Part of a small language model's weights.
Size: 8 heads of 32 (4 for keys and values), MLP 832 SwiGLU, vocabulary 32000.
Architecture: rotary positions, biases on query, key and value, tied embeddings, normalized queries and keys.
Training: a variant of Muon for these matrices, 1066M tokens, 8133 steps.
Each number is 128 + 24 x the weight over its row's rms, rounded and kept within 0 to 255. Layers, rows and columns count from 0. Numbers have three digits each. The size before them is the row's rms in percent of the matrix's.

# layer 4 MLP down (transposed), 832x320, rms 0.0705, rows 92-121, columns 0-159
106:082133100148107136174156142093105128107144136142120075163171123120134123184179110115108132152119147085136106143065160151111165111082132109152165123153130157088107095120113153121120119129197119119171106102145093102121142138159153128127121122127163109129117120148154064169131106157125120136121116121145132143116159110118119090130149123102110120149131136127158133124116100102155137174125171128115129133155117088097167162133162168094112140132133136134112157147106119095109127089154135
116:096105170105111127135139147111150138103120117100113178136093139111125117159122119142107092149144152132099131156138134150099113108109108123128081096192117123112129116110103121171139154116143128073151149114141120165118157125108095154130144089095151109084089180148118130105136108141120109109133121165133185139145133106117134147129102167150101105112139174134120125082138122133115127160135142147097139130150149109159154125109149159128177103163154142106133147116120104132123141155140115
095:163081153105112106116144142125137139131134145119104110106113112117101154079096118160135149146144138112121106127108133149138098111179151105136138132133139125121151116124118105097122128143123132072146096132127133114121117091114136108102129129165095118161129125118164129112073085116141203067130131158114105121140103101148132146099154161173129143119108096140133142124143130144170159124114123092150096129134098125138178123124124130127103147126102138130130148133105107130139121154117140
100:167106149153146105092128135113105107134115116135140119141126106106131066143164133143181098138142110153091128129123112138145107134123116104128090143121114100099117150150138157126130119120149107145150163114134117124110154145150160126097144097104116140102131080111146111144157141133122105139149127124184139120154137116173104106101129155107104126149114085137136105143130127130098129083130132159096122110133105099143125119110146103123094076109138111151147170109164115119148106098172082
090:109068156120147120134103105095127105148094113093153128130108111113150070143142090136105128115140116119132105110102093163141148117095139122106148107141137158152143114132137149145153144092122091140103145098119124099122122117089144095112149170190153111094118127150119117122119142082101129133149114141127121127157165132145128115137176142131108130059133143100121139095076120120136142103146137149163105113128140129139113131117114169125114123153137165152101180131120107158110123107126089
087:141141094127077152125140106130126091093126117128145106186186123149123164166120085152140119127147121194092152202101111101116140155149108138118106103105135122162110104141132134142147121119131115109140134124136160111103132114132105149150129089157168127156132137094117129147167144138136140160127132096144150154139135117100142090119117123101116126135110121139119133135143150097092144131085138113171143146086114134123102107197101129118094156087132099126140133141113196110161129162129134
097:155162122158143161152144131105112125152117102145116147116152105087163159070135105126150151142129146126104132140116135133130131128106085107118136145107131120143146097110156103096147116129104125117137146131102093140114125139108173158140154108124108125139138092134114125155147113096137090153094154143128103132181141147100129087136126092113186145122083127149155120104099082087128099089110090093145086140131123141095161152140120143166077105127118150148155204166164115091163159138149141
097:139126101156095126097086140143136136113099136141159124071118126137109124145159152149139114127158129099120099132164129118147121105126176128132145082134140126106122179116147083138098157112140120138150130139141119127113121111119115139141140112132180123151059108144132131138098157113187103159119163128142105111128090157136077124139111113091105125157107177121155118125150182152137138144110145134096129121125109122162109169131154148112163120119094146137110169119132133158171102083120127
091:097137132149134136158103116147106189130126128128101129103086141103137135089075131119132126108137121088122138094117134158128127110129159123105109098106120131144096139131145102103162124083102126145111130154092126116151153131159148126137102110085122103146150113132133149098138133098119119130160157109146134103162160091138105123145138149138128122103157116117103107161152155127140171123108184135124149133138127118108111130173134107164148161116095170121107128175152156107163155138132136
087:156103113099119153130117137103079145137114142116154122160139142098164159085101090157125132139135104102152148184107091132109092100117104127127165123125138110108110118110119135123149125130154061120115135104148162104102133168195155144121116142119127123123092137133131163095172154130096089130155133148133117116142167080143092161124125164119143162113103151109169142074151134121120145125126114095132143100136127139113090075124157092129085124124153111088129147113136139128113167149122114
102:122139124158117178107121169151131131094097132132155089155123105137137094166101121091124146164093099125103105089161135117115103124128101110165159135108138157130128128129156131122133158094192133140140174118106152091143098131106080095065155100124162132101108102122099195141157135140112118109121132145123181120160124092121109073128152120159097162123116101117109128122152147132151144106157156157117134082127160134139138122124150135159119088137143130096118137062072146113177137113130132
110:143163166101129169126148115162111140119147104146154185118118134164092116146115130137140112078133128138136106094112128132127133110075191112137158119155119148131125123121143146176069145181133161108134139170133127130164144161121156058114100137074149129154149140134122115139146121118116106141109128099193137112121176112127162140145136107103152151128125129104132167138164167164128134156105107125124136107124144141141125106134117152129174146142165174152158150131116138151159122150103100
100:131131138148118105091152143119087103117113089142101134136125101150086102087133117106129177176156121141146122127124135104157104108153086121119116138118142103084119153113121102111141142112158108100121149136145192076142136132125119124126132164167130144112152130110146132145096151144129092166107189159117118134125132102106182064126069144118138158130136118126159093122144144124113103145130112147187080136138163148104169132124129162158123091132144102146076130126159135118159136108139106
099:136113167136126157186133111111158130162106177118107133151120075139149133128140137129108101152136150107133109090150149108112189132120153127152135192109130125146122136151150142058168110120138165154135098173098091144120147120114142111153141108129150082132123111128107130134094100173111145100112110140101103122111104104140134121171168116129123119149139100153145134159073096147146134109118122154165127142163146160172140095094099128149130133129130112131114127135121108157126117126084093
093:148112151137107121115086132125111096153126129117110140160117097143155125140098097147102152143151146147148101123141124131114122079107059149114128064125146132142107118183139145125141108141102112131124131124130153136142118153135139082105197101139134078169119159173169118147161134167099129115169136125143168136163150144115109147142101154143145125103127128158097136157110140129128156160132120117105090136098131140152118149136104151138131115137103146168156135149105146122103126122187130
094:154081096131110164113148145127117146136170112120117145104099095144132167038106141136118153111130166159113148112157089146139113149131104165128138096117130096122143155115133140151116109126115132097117096148153120146142136130129126113140118136097101164137155150094111134111148145153135111168120168117123134121133132122156108134158145110160111141182131075173131098160124157098149160156143109159099102142106132100123139167183116121122142152144099069111134089110160138148112111150128122
100:146121079138129129110113100112148141135149157108093125170148135120074116134120140156129087115125119120152155125124169124155165117135153116129116113116139161139145109117123168126130139150133125125158112144089134201112173173135120119142076166113134101154143155100121132125132188138118125098122154106108165088127114144120158111121112142099114142156138119129100115178145162147155124128160116109138131141106103137115150120095151080117100188148116147187148106128114150153129138133089155
091:138146076087119121147132129159091121148105121127118104147094111133152139089080171146165138125101148088087115107154143141142135131101076148065056114179127109177120117139109144147131118095128106170149152130116110123106154136160102145151114132110120128066105140111109105160130115111130116109135168139101096124139120141104110132082151121136136121082147125122125157160136115103089070117096121100120106146088103170117158168086147116135123120137156133121134138113152139140151190136135159
102:131120088139156185096081102141092147148131119130126110095104129117163125073094130183084116091136138161106067148128140135151115113143148141131119142137180152101163139155121148151121136134101093124122134111151136121144114104097124099124141115189098118130121142131187118131091140126121129141158109125147141166149142149081093116131162108143139147109117078128122139136112153108152107101130092117108117121126142152124135116042127177111096155103110117136100142118134113143163107148098131
103:168139114149116112109122145124100120088120108104100113149131138152144122118123158077120160113131129159109126144101076189115151114097122109107122121117139113132106165107163112101132083162102161134110107107155151164106113134160123148117118113185124156124097088133176111141160141146124117117163139156122156143122118106099089168104157064143110132116141153116117153118169148089095138163168146125145148150114126148130103133083148128134168154141119146150121137171109094153132100117170103
095:122101130127073127082114122140128153140163104107089120144126102154145171130112106110156113124087090126139126165161132083133111115122146148158149119113125155116141128173129136155150100130090138140134160182162118125176191146120136165138077122149183133094151119114105095100123128112121130131117131135087156133146146154095093185152114105135093133123104128105088135148127159134124119149132118111140115177141146091135097128126132154140157137133130070134137099124120145141106111181109080
094:109117154095104117127141114115120095140117150116129139140166139095165164147076125127116136144143139142125116159125103162123129129102100127117090160131097136126171120152127123150160120144138167119123100103119129117132139139121110165126108189130149121121105089100138121098131166110151139141145148138146153146142158142126111109046136099108139102141111167115129115145075128125162146137154073141149098127123076114096108084124125120144135115095070117129139111105140109108098135178127138
101:138127172091121163124122135094147148093118173120095134182143110148083146113141118125123108146124105156117124134108080137147150151109140116171137086150158143111104124132141119111126163125125137129130111110107160107105108141126098095134108175102130138118105131124151130156100135168112136177125090090077097134123061149146092121144102099130149174148157142149104128112097168159141140170132128134106147090131171153136143185130086062150097130165137097165114101124122124126103077142099103
096:122120141143139106105095153097109112121142182187137080115108134138125108131098126130154127125148144107154105183145116145117130144112115124164133075139166107093136126089123120110159115126135108136104145066137150093134110141104118159112163143130116122099141077101146150136120146066159108118104142169095146115173142120157168105195128139121160090127080100156127130102165128148113160101102128150119091158097107157143162133130130129128159113125087093142124096104122134123152138119160130
119:159120182126169163098087128189111136163103149122136120134130155124087168109108106124115133101178145107127146110147116113167138118190093167147110097135086105135107110138094113160158094120135124115157150091153141170139109124126118115107158092126132106140142118110122102116129143116127133093094148081117141104071144135134147146107164137119149159151165126121072154094113126129138118081112116145153102134134140124148177122114114087095115162133148117113140145088133147126135124144135131
112:149128123119133180111177125144090124101076142131124141122114112098133149105090126134146138095113152112131128168144090130095118143123111130153134132113108113135091164102124129099079118100163136102096114120135134067109117132144118100103129164150118124065132123133146124069136108122148095160144137090102104131129150127123122119110122140123121121143090150157109132072067127161160138149119139163128114120100120097134127106185099173163132128144131099090157089152111130128097110111154100
105:116116098116114123142114138114136114074183131105094132153121117170142104096098118142098137099111099139137130148131142156133131114112120089152145133122154093116086156143159095109115146160112108118103155111170116139161138145153141145121081108071154140133102084144127137100087117089128131134105144175092107150184125146140111163111151122089124112139093124133126140129133133158049101138129169129136145099112175160160165120155168145080115114074150104135156098121135119096141097135153110
098:128157120142118119136137123145115153150167148116130145154158098141119089126120146138112139127130122133056114116142149126140125147150056094113177144133140145129170176103078147162138113062123060123139163154111078157100113128116131128138115107054083094144143119154060120092137127122111097154179111154140129106168113116141104165156139146144124141118102126150109149100116105175126152109122146145127138121139148132117141124115154163149114143112122105159182158143123147129160139145097134
103:127124143117106106145106135112076100115139125128106065112091114098122116119126112116131128149143181102142087137152124158114139126087171157133164097154155156107156135118122112159143123113123117133142130085128058126161156110081140122137152136109135077119079108117140147135104155160109113136093181132128142126152076141184109143105121103109128146152128109152131176119135096123129128150106142129134118176100136091127180128123150147137126149105168132112124173138106128148106154120126116
100:097126149125135164126118118141101138161122125120106128181086117128120137124146110085149134105116179150128122094105155172110073146129142151164165121152114086118118140149144121095127144105178102166097169136138083132098121160124175147151104146109113120109135122100130155163087144106113139147124110125134139137126103156078155099165134074157156127130157124098130106141098122106133114111136160102143121121104078129141112111112192136137068103090117121129111144129115120101102171166120131
# layer 4 MLP gate, 832x320, rms 0.175, rows 93-121, columns 0-159
115:117169120153183109127116157141134119143122135111131120117114171135153166173100107108157118152138156123113130128165141138128153157127114119102107137111106114196157144114080139165134141112089138104096115084079128144071138120096117145149133100079110137159108127133137137135123124142103087127124113133099147166100101166166151147115129105144108121125166121164188173131131100161148116159127070125111149133066123118155121108109138149123072159109100102146160109074097116112101137116147149
097:110134122103145129134144126157155143097095127126115120156114184153114138128135134116122143099132122129126151119159148091115138129081117130160161129125117137103116121130116108170119166147129126139170134115071158082126099149125070143100130123142115143136117087108088149129130127113154128151075127116157085153107126143109109101124105144063132129115119142172099058129113104121141115165089123131103170137158136110138113147124127110122165114115081080174130150121129119092111116146135087
105:138129156140117126151121137105154123116161102115141136134170161121128168163123136101112113127099130113115099097100083122129092164138113139103150119123111109128182175166113115129128128137101112101151132172150135133105137138136148102164142116142150147144147107140133134094137085137165125121107153150155130104185095159133110112158074139130112148141081124163111101134124136170133113167141097127091120117112146118154064154083122072129143119148132143090135171146117147145081130102113147
095:113144124125106114128120074142142116143129121096083147105148136123121134170164138153114129130106148095109166146178183146142129108100127136097107092097148118097125156116115154143146136131134122090092109097170146096142151111115102136153128194135111121131103133106098136087147142118124159174078151131115135116086100149130112090105138149107100153104132104129158125130100125136102124105113146154103112118122125119066077136119149163172175100109087173155161155138141080115147114105163144
092:144114131167109149156111103127144098091097129150142094093153113112115109112110114135120154124128111106131151147174133117094156081084139113113058147136156127093090144125095117094111129132071094076077097089116111131107130152118107154124108138130145140130147137105115099096129126110102129128129157075115123145139095163096118157112130099117123088133116098171147110136119107151162157125163103149115145105111103078127109138137123140114119155124127146117109102108119088115101110143094123
098:143131133137119156141131162118101106139162138150129192128133150103104118127110130115126128120201165154150083126124128148133129127122125130092108150112119152099108150107163134112101118148167155120149156163165089171127068116101127104174138117119115144136134143152118131135156129182130122119119132100115084112145135140120150111104088101131125118096151128116110150121103107125118111155113168097161081068155150119102121147130130169118094097118135147157133141082175131082109124141136102
097:151147089098179097135124137151171076109101129127121096130102103121084145135103166133068157110163124095180102131122159107113129114141130123091105139122116140130124112137078152148123135124112158146114129154170177105159143141112174079112108134131123136172145103114045120125108148161101124130115111112123092104127131146147113109155160165159100122120135109141123119119092133141138096119128127132136135117141137119131131118158116134141114163152185141175128165112128125128133123187124092
088:114153080132115137120133195173126132139119090116070126132137123086137103154128137120138175094128077137116114167137142109121133144117139156133124144107118151127122157126108133101115095122122111121169126111128107146135153082132134133115139177111150154126109162127155100072122130133156113132113162092171152093149148118125122133154180138153115116132168142135155170152125131173114100115097126143100145115119147111167126162109189120150161111144171119093123092128164102109166080143175125
085:176150146105129114162066111102126159122127084147125114122132134102142118154139134170113115134120141119147120150154137065136122102109122113128133065133121123141107089130185133148107157128143115109121124115157130107102119125080119168153137074115098148092119095132169144135123173131146137096102176157126146134130138132187109112127155127172147081090125137172124147117127135135111146160126124134104146085126136102097112123126166100109113101156130139140177156143106108142156147153134119
103:101178143150135148117137118138084116116137165139128157120151125099120133059137133182151142106151149087133118121179121118099092170118128168107112109137134111141128127160092100130134135083135128130128107108120103201146131122087162114126190145115150159125088139132156126125119141128113134072110090117148122142097151152131168093122120136127131141157119159120138099122137155137140137139154087133131143152140115147189126116098123122121085093132121137142125145127167126100125117119117142
111:139075160149106117124121116120146148110111173119155114080155143131108106115118151118128097132149175152121118145192147094154117100143134110165137164149145141121097131151141116138119088110143107109139141154134160104144146181132108121109134087098135114100119138142132172126121152156122162143167067156151119153101105089142126131111124132096130149114106148157134127161100136099062096189130152175091162114169148112118137074104133159141108144128162140088127169160167115116111148148138107
104:139076119183134093133175118153126125124126119074146114126094126104145164130122128124111111095156112141147132161128131106085126130174156135074088162040154113128130139138147164154148163111116117096118078130135145090098064125113121101122130085130135126145118149123157144139126121140143109137164140127107157135151119119149135115167176097125140145112112129141123132152118102161159144149162168118129127132097117128107089136155165119132089083100148153148086140134114125157174122136096160
098:148173124079135123119101158119134121111125135127092138116136122114129101123133112107111149114104127146154104164121119139153115139101094123133170100152173093140091160121143149122113140116115108135156141103141100136119092139135161165135121100141179112126128111135118114136144142101072122126160140103179128131144110173135134141138145145135111120136106150117085091164116148128135187141126120134113084112115111142143172120143161086153104112107102116129141129133143166099126155183152143
104:102142117152096121142087101109161113136138122141145107101119165096130114149162164094108128151147135150158188111134152107158117154114135138139157094109167119112131125125097122149149153112102154139117139121115125145161141131131071147178100102143105148123138128156096179142101101124124160151152169153116157131119087157124137125154136171138097130087138118119162124164103131134138089141118160083154177108132144119160124140073129138134132135131132149130135125114093128129150118118097136
101:141151119135147130166207138136131133096152119158118160104100126098161117131133145072140138114092171160102135159113105107117120151113132122100122139136144118120125097107147116128160132107116118125171116142110106097118159055125126107123134141113110112144139124173109164130111111121133137168124138141142116153147142136154110154187111135112157160125103073137099136141058148177132148139126125147107091156119140116123135146168058097100150171162110130147118146134125147110167142119111122
102:100136168114130128138126133108119119161134124122111080149120130125160107095131146139138110114097133134123119173142151155128148145107131149198099107102115115115145102143148141166136142110113163119148175098103119127121137141119140145172120125090105085163113139163145120131138137150124136101092135118130094127148158143120107111114169125102108146128124158086131122147147137142113116107109119130139154097151157167131142110172146090171147105137135130147145114129155119104126100190096153
095:074143113136183096140130118108157152119134150123160117120152105159138135114138131137121159161107112133096098097155088147137127107123144121113143163137102161142129123164147140165138106087085136140171092147143121085124149173093149127167073169153147117132136110124105106123095131085099129128142118111132104174132114128113086195080160145106107101113120144118141116122092103137110128108169126157095109105102175105168152146127151119127126132127128075132138141135135112143109097170079122
099:113142105117146184132116122143158122190095163131149150158102103143101161126096149118171146146113136109156121135157123131058093169141155120138109144110132116126115120127120096118144164120110127160139105138122096131117124145156115112132161172082125093178105107101102126119125136098131129126117087132144125150149145161179123140134088132123130144103147134144122116148121143129087148149128117122130114139132130122171146101170129106138128101104138110116160128133166128147139130145158119
103:103107084170116141135141120093120161195134119135145099128138159117110124151107109103084077102101092094129120107119150133147103166130139121092136114123105108167160126107060175155158143148105139177113162136089134123112138106125136113138154125133137090120153136151093143096088152108138166172125138114170116123149077157126134128165062109138138116117116144135135107146066108101117102100137113132112096121121099098143136139156143121135142111090166147113142155100095072104131172121149094
096:177117141120165132133098133130093094122145170119131126134081135120102101153123113132144138047138191158118118116132134147129110118098125185111146149156118149118120138123091157098120127164141149106139102096110110133131114119114117108143196114123140115180145100133159127122137104113155101162126114140124109154142106137178145149120106109121149119140085172139122134084078118119133124127147143126104096123144114142142117103160122128145145140116053127111133167125108139146107160140142128
090:088114136140076122120185162171145101153110090136123131156135129149119093123068117135143154144127124126104140120148128124130150113116142130137088140109133117083136146106147135067110136126104100102095098153123098152128140172124128124124128159109149091117081122141126154147170161154095123143139092145126152129158117121098124148174159132160098137115100105167073167121108086105170204152112105098114111134109120114177132144195094126113140128155133117095126106101130145143131093090105132
099:131116141107111170132114119168153136181172141134062128139108132085168138104118125111136105126113137134119121103153147114094138126164141112157109135128159126146094122116137116153160136151116126173122134119071102119150165123181121145090138112093125145112151129076106150149176081137116112131140124129116138170160118129100114144099143077139118117126167090137133155091123135115103146187154132123119137095139138145135119129120097160139112092179146127123085150119121124113132128091128149
108:128139121134155143152146106121109132120165114138134103127175118127150155134115144163100113082102148155191101117189126135158106138131160137125135183149143157128168144148138146154129119113132120152156121143113154152143146167133137138164108114090144109124143168121118130139158157143152159102107106106116153167124118120114140124108113108106105132118149133101121123125113117103145122131094129103110096156123187108145123114122106174143157144127141134113149123113140171139087089115100111
097:124083151106104175069104108156119140164143151158137121114104121160109128102128145155122103136150122137112134090150120105119117127118136168143106127112129119128133149094145095145098110150108094125178161146158117097064163163119114103145147108113147138127115107111175073110103123079144116124149082144124159118118156139108162148125096093130120112199099184119147182111134112112130101128122138146122166161095121113150155105087134116112143106122094174151144144141164068108141125147145135
106:089118129111138151099132140135139119104158116092139075122148144157114121134151132148145141109152126107138119124108118121096158094133127099098087159121126145162118121102136129112130173147128147133111164123126131126108146144142132132089126100111162074166122143161147134175128170084108119096136131111140132157145105131131096134178121132106089079103128107163158153108192151097065114131096126119149127131156165186123157156170138144144170135136142170104108115143134110130167171126165134
107:160166145171114113157126142113132142156091114099161144116109166115167153131125144157146138152110124141127119127098149111117117119123059140139101108117122142165127100143094186134130086107145115100145146142130107087106143147132145126180124131134173112065142118146137137132137125122118149111119106114177105127124111131119090133123157113169114077132134146096141100133142125169134105125083121086115130151154101131146129153126133181142148113117132162160144148082097095091116113121126125
097:127123123171081134129153139140125121152101130103153061150111117096180118113146156166100101120105119080161128132098111114132135142108130142176098169106156099094138098139135158113082136106144121104169139129102161127117129087141182130146139097116074080161118157142124130103171145152074092132079089111168105176163084135123123157150124117136132148160129125124108109120132132118092108152109114142115132103137124120164111099167136082150116171104110125135113146139141121161132118154139140
100:105124140118118121128101147143143152107183121115138165142151137104132117109072109065132105152120148081107116174098161136137129075137125161130131142121146101120125156141161141109109137137088102099142134181150108091152164159116121137132134170073128142154149096134173104099129108168135127129126125094146131165143116103115117133136135112137074108117138114161126124115125141128153143126125127113076148159067199117151133068129097153134103106119123138115186149118126139136159144147118165
103:174154174111143152118122139155100134122182108126118146135128111131156145155150106133120144137092125157088121107102098147112138158152122100088130095100121125153125080117094101106133140148157081141180119118158146110118115142129127145147122153109118169106153132156104129132148132089137123156142133126101138127132121118088122129157161122135075101140120134072148177089138118159139075143141141166131151128162123134100146111172110152131134140119132184117112123131159100164117149122152127
# layer 4 MLP up, 832x320, rms 0.194, rows 93-121, columns 0-159
112:142155150120112111122110128139135142131132112127150163115114137130140140125115135128148107131121146115142122129125137139116147103093125117102123122118134092144113169100128177143089127147084100145114132118136119129092115141129088119138140153122120119140110116135140184134136136137149164110110155101136141170102131145102131160152132080146132153142119139131136110166116123125141153138104139114138099105151162092114145142152148145091100141129124128108077115126098133134143135098091180
098:141144107137130119116111132081116137111160109135173126124170128163124110187131152141082131138146140151104137119116120114130138114113146151156172136117132092143110148107122136156119169154157131155148116115133128195122117139123098085140088126104129114147116166118131174107101162136143108139105134168124138173164117150101123120147101118091099096099113143132097118103153129071083131149135114140074153136173106114097127100096142120109160118148158122110169119151144123083130132152135086
093:154116131169164133121133163147144086134115121148093133092142142136160137152102130091130128081118119107102172151137084123114106088117123182114158121106141116145135163153123118109134147163129157164111121136156100164127151153079122124092161137117101159164137107075123110116133133061122090101067121112131155095130122111138094103150127083143113112160130122158147086160132137158117144156098147157099136156178132122125125147080104108104149124133114138117127112140138090124105166122141155
095:144163092101132160170144124092143102085143141130175103135154125131117153126161095107168127126105141154103153165137159118141100125153118164181112105162124146073074143126129136140143131154144102147130106191127114123122136145141137153148126151138122112154152133129111114142103163135109123128084078125136098119173152096115180146104135116081152106133112110151093141146116060138117152117157093115127119152147131120130119176123118159147144164137123108119111128123140092098142126109099154
090:121127117125135163138140143165079089151113167106173172137153098121128148097134122133147161152128139123140139128126145117091099135118119175132115127117137115130101126111107131169168128104151117150139172145103087101176125132142108121121144136160137089146155104115143094170146113115101147131145145139111097114151140157177134123186130168143143101142133160122141072128105112158129135105121169134116100122140107162124125144144147113141127070108129109122119113111156111112125140107144117
097:116111113116088142121131169112144116144164123170106146131096094157098121113108155119139133142156131109129170126135067107136106122157092110130127119140189107122110133128156079090118145112120184116167155134165166147177107127141123107167155092161134139129133136163179112126133146111155149104111137151143108158147148142095107167126125128145162145144149150138127151124156140138118126124156082122129096091154137127128124184122121156158131162131121129159136148123124106096138123186193103
091:091154076113155082171134114092134121116121142164168114121120152205113122112172158145135125119116120129097074134135117156141105118143141139174116135133110140125159116131154125154129126144132105108135167143111138130105152117139095087130132150088122113108105160097138093130139095121141098145130128089151079175160147139109095123163101104116161131166089143086115102105127106119156127157115118165151137113093184112143167099153128119161119140152111119091159078167130125143132130117103141
090:156117119143069103099127145135135088138153103128106170101101104126158134167132102113172141161142118144123150133117095117120151100171160120141084130135145115142147094116125139129136159145100111166115131113131116130131135130125086159124126112147160101144118150146145184156144152135151099097118124091125146134160164134156152146116136081127165089090117107113115090075093129110150099143124135163163108145110145155124129100121162148115122110120126131174132175115131148139154144075119091
090:138146123130119118077158129159135101116135107151151108111126093141121173073167090112113124076184147119115125095147059141096139167144172095115132114120124108099134115146129135131126136113114148114105128116111156129113141129139124135138122161103148103107150128093113166160088126162109147147110129134119127152073195098104114110117136101105134157153140124118133113117135118161157051148130210156161136129116148149145127121108099140120131104116151130139075148114081137128151118168132139
105:137133142150074173155157132139150131072126166134111101112154127165123113133129084086116126113105080112116112133106114153090159138152136131118099096085123156110144112158149136134102122111132142138107097136122071112151144142101123154158144143173095109163138107136104097129137104134132138091143169106126109125192138117169139171143171080092143100159119130132083141133153128125134139152123149121103148115173130120160169136165151100098157152118079108101131137131117128130109113163139104
100:149136100171138137131121104097126064177124137148096090150128125087125147123146112142154134116108168102090132134122105128148148132089107099126162115153162127148123149122145073122133161107136132160111171115150151110119120092166089170124088151133132122119172098119096132123130153122133077132134130147119096142130169117136123160097143136134118132123131094113172111118119128119100154132167172180150101159129156142122115151175131121128141148120116150165108089165128132095117158098087121
100:109128105100092124120107139127141133138110091101126123136108115144091137130118098118156122090152146185148155150090178128099070098114124069135129103082134177137157156130133103132121111118116155116115087171092127124109101113126157100089141141118119134141194136115154133104195127093105120135128120122188105157145096125126146131139149133117105113123158131111105124146133142102142102123139101097130170115088161124126128141119088110115164100137128118129163147106093132154143108148160113
102:149111103091116064137122156092113089166130150142124140149161141149099144119163123154114147108118077164123133122098146140145108101189095153112110130133127115140134122183112146143082146132124125115137154145128166109152128119058111139153123128167114112112112139110148112098138102125141127139137096140147150113121122167164139134128133126122138142140123156130084154083178139123089103158111099083092142088125139137112134114144099150114105132097166121118135146116173163121080186111109141
105:086112118109100153143140136102157127088128143085136119137140141117116154101135148089103115116109145112127148059120121169121089142169166141105093165133131125085156135131122146106113100125116133121106118143137137065090123143119134154122113135109143100143115115120155119167122145125156126171135151147137097123096132101133067103126157095171095116110105116082209135114167133144128127109125152158109145121134138144103145107115143123089131157128183124106118130135134065123149100143121106
095:135169143088138115102120114126124103149125133141145111126135163135141190171155135138153106140122070158119131174114115110118143146126134124132177112132120120117107147169139137101115124099143141161118156162134124128130148138170091104146143106102134080131147183145154132115166113134136130130131134112093183137145138112139124119152121153168151135140155123118129095143085117142129105149093117121166154103091116136098170054079081134098142127154092153089102179099127098093113138148118067
108:116171141136124112129133167149113109145122131176163094091173119157135171119173162118144131102131172088143145096148130103144136135102118120147127123146151163134064125130118119091153143139137090140115110150156157106129169097136144163125173115146146115187140112068148152116090155122097140141138180160139157130151140117152119148132152152142104141142145112155116134159119111076120136074121099150110122136137118081119124122126131108122137119110149168104120100181138122139088089130162135
097:116121161143133108158115133128162115125075113139125114079142176150165128151132129120149126162143093140124123096118086081125183078167179127131129200138149140139090172129130129124132141132107159118138085121157181166158087143179120124139071135085125116112089163109110158133128133121128129131133123127112142166151127080124110113138113147149121113133190158118138080076104104103129124141130082112128136134130159151150177164118115132103121115127127084145148110122165090124114162085094134
102:110119143100116125114112090100107120190105160122129117150153159126096129117119154115185098141113119123139114097115144072082085165127174137122084094149083115101079111142069109099137132118106111136117092125127142130114127171146150134130114110121131117126135118093086147148138127110106118121140133149148084119157115133208113147156134153143138143126157177104157178132163115175136142147080072116097109139132107147140139103142147116123103112101086116144138112159170187116104090134120172
108:062137111120146173142116129098154135147082132116135120099092095101096083143094125154147057119128128124093168195116126089110122117151117161100129114144150108122165081103158106195170139136112145099140137133140119101140100131151109123119141108156157105092167129097115147152138120147093147121071169145174085126131101098140123101095126146151141138141157087121152113142109132148154096138146086151120157122122161137158168178135133109129099112083116128158135148165122131062143129147100127
095:103128125102150102122162177140095134161108121132135128128181141124151095159125151136101120116137112112107172130087084141130137144143119104137172105172134119101124118134163136086127123119091137142142124144111089165102128135094113113139162108116149177134100140160165133140149149156129105130157117107128117093129106138091071144150080213137147106133102127129156083141133144135144133140135121153128075129127127143091156138094119124132135139107134120105144139150130079108163140110126101
094:108087151099093104144099171108134156115186106108153153140084150097151146158124133142122119179149148128123092135123113148103148133148102138148180124146134155112138136133144129124146108162086156143112139171089115135122120130148116151076093102149134128137111184142109112061133106140131123118118138100117135100129144122107157112169130152149128112111111114171158116101146123128164158130129109134106085153136127107139120123127134172178119105116081135143120123097102147128143151132078124
100:147126123173133173147132152162149104123151106102075103127088122135173108107140144147129165106133114160126102099117128099083155124139090140123098134131125137147107137116142158157102140159149130122162116122131142146147153107130104103105151081140089095143143129138100167130123116119106129150116105133144160140122163123105125127141142072087163117135133087128130109088125111100115131177101149125140154150133158131108120139119133137165086108131137152101111105097105069113164144098124145
098:102133109151123124127092126107131111122135160113133098133131114102146196165116148087120170117118107171117172158185129129117098108096126113122158129162136130153135127146159126118114129143059121115148137146109130171143085138103115133112111163078130105158160162186124070160101143114099123135106140127153138116116130125141142096138137132100118122123111102077138102155147128126137097152145115134129139114119144051104102111129126155114124127089084146178124092147067108141148115103149143
103:117155136081121148135122119114143093112121145159143135121087126128107103103152175103118107124143139163060123137117163082105116134093106144097081162168128156134094112104112092113140117149131169124088175131173166114179168150110132148103144105106131114137141131131141132121101114128175126100138121128125122096122112145119148128147089121126092122166135151120151130117138189119138115104101115103118175091094114120137128148150173163109127153157136096171117164103135115147107145132157126
109:179154143151131126111109098088156152130107174115164115125119111151149109127148143124176125103144142138130125131120115124159150081170137128087159100126124143141110130134103112141127124164126116111174158113133140098088125150104144147122116120118145141159116114129165126110173139088147122133151114134096109140147122104096118146145108150139119141118122128173150122098131101128112118156167102106098137124152112166124133146152092148137128164105097151085157154131157142106125130091115151
130:100110161138152134113111121185123120112120125131115101080125123140116104098121105095095123128139143115139148124148100151111157187138149126137133155140146095091150125160143086093079135072114103154153070085143156151132093120098098137094158155171072137142105124097124142127122136174172097167138137074129086124118103151114147144153101173135148130115167129109117115125088090099147134165130095142125077119103126119147145121174136091132134151108136083098131132092142146130104180113107119
087:142067134101165174108136172111130125102107113148159188125165151172117151120126101129086110122118127106222138107102103149130129087113111139126111109119127155111123166126119075152147148145159124137112088138146129125142099176090108134115151165112132128098155126170086155140101134079113105151137120151137149116182180111121110099132160140115167124142137146122153128169130168126111148117143119113158093102069154137126168103124116185136136093162144097122121133163137150129101108142113138
101:147147133112131129120130123133118104086183137126137127120131146149112116120106122155118138136109126105152161152157125159129122138139158109162104114128121159170128107103128123176139108114153146125099137124120135133150155135150102093125148111148087116134109117124130137150118126143109138083130133137126159141124142080117143103106134134189148136178153141147094126090133110116119104143122131094136145087159152118089078162143094119136115153088138121105112146140140130136117126173117125
100:105167120105100108104158138091129140094114120154123112129155147087122107156100080118101127091121159140118119208149120111136197159112100117106104124114093132117145102110104127153127172109128122165169119116111130129116114141107097130117141071140139129143101126161152111068090092100176109153113146096125097157080109110168123155100119094110131089117130160119159132137136084148073145151120130126129126138140102173115143070172127152137158124127145140120129105151069107133167110154125146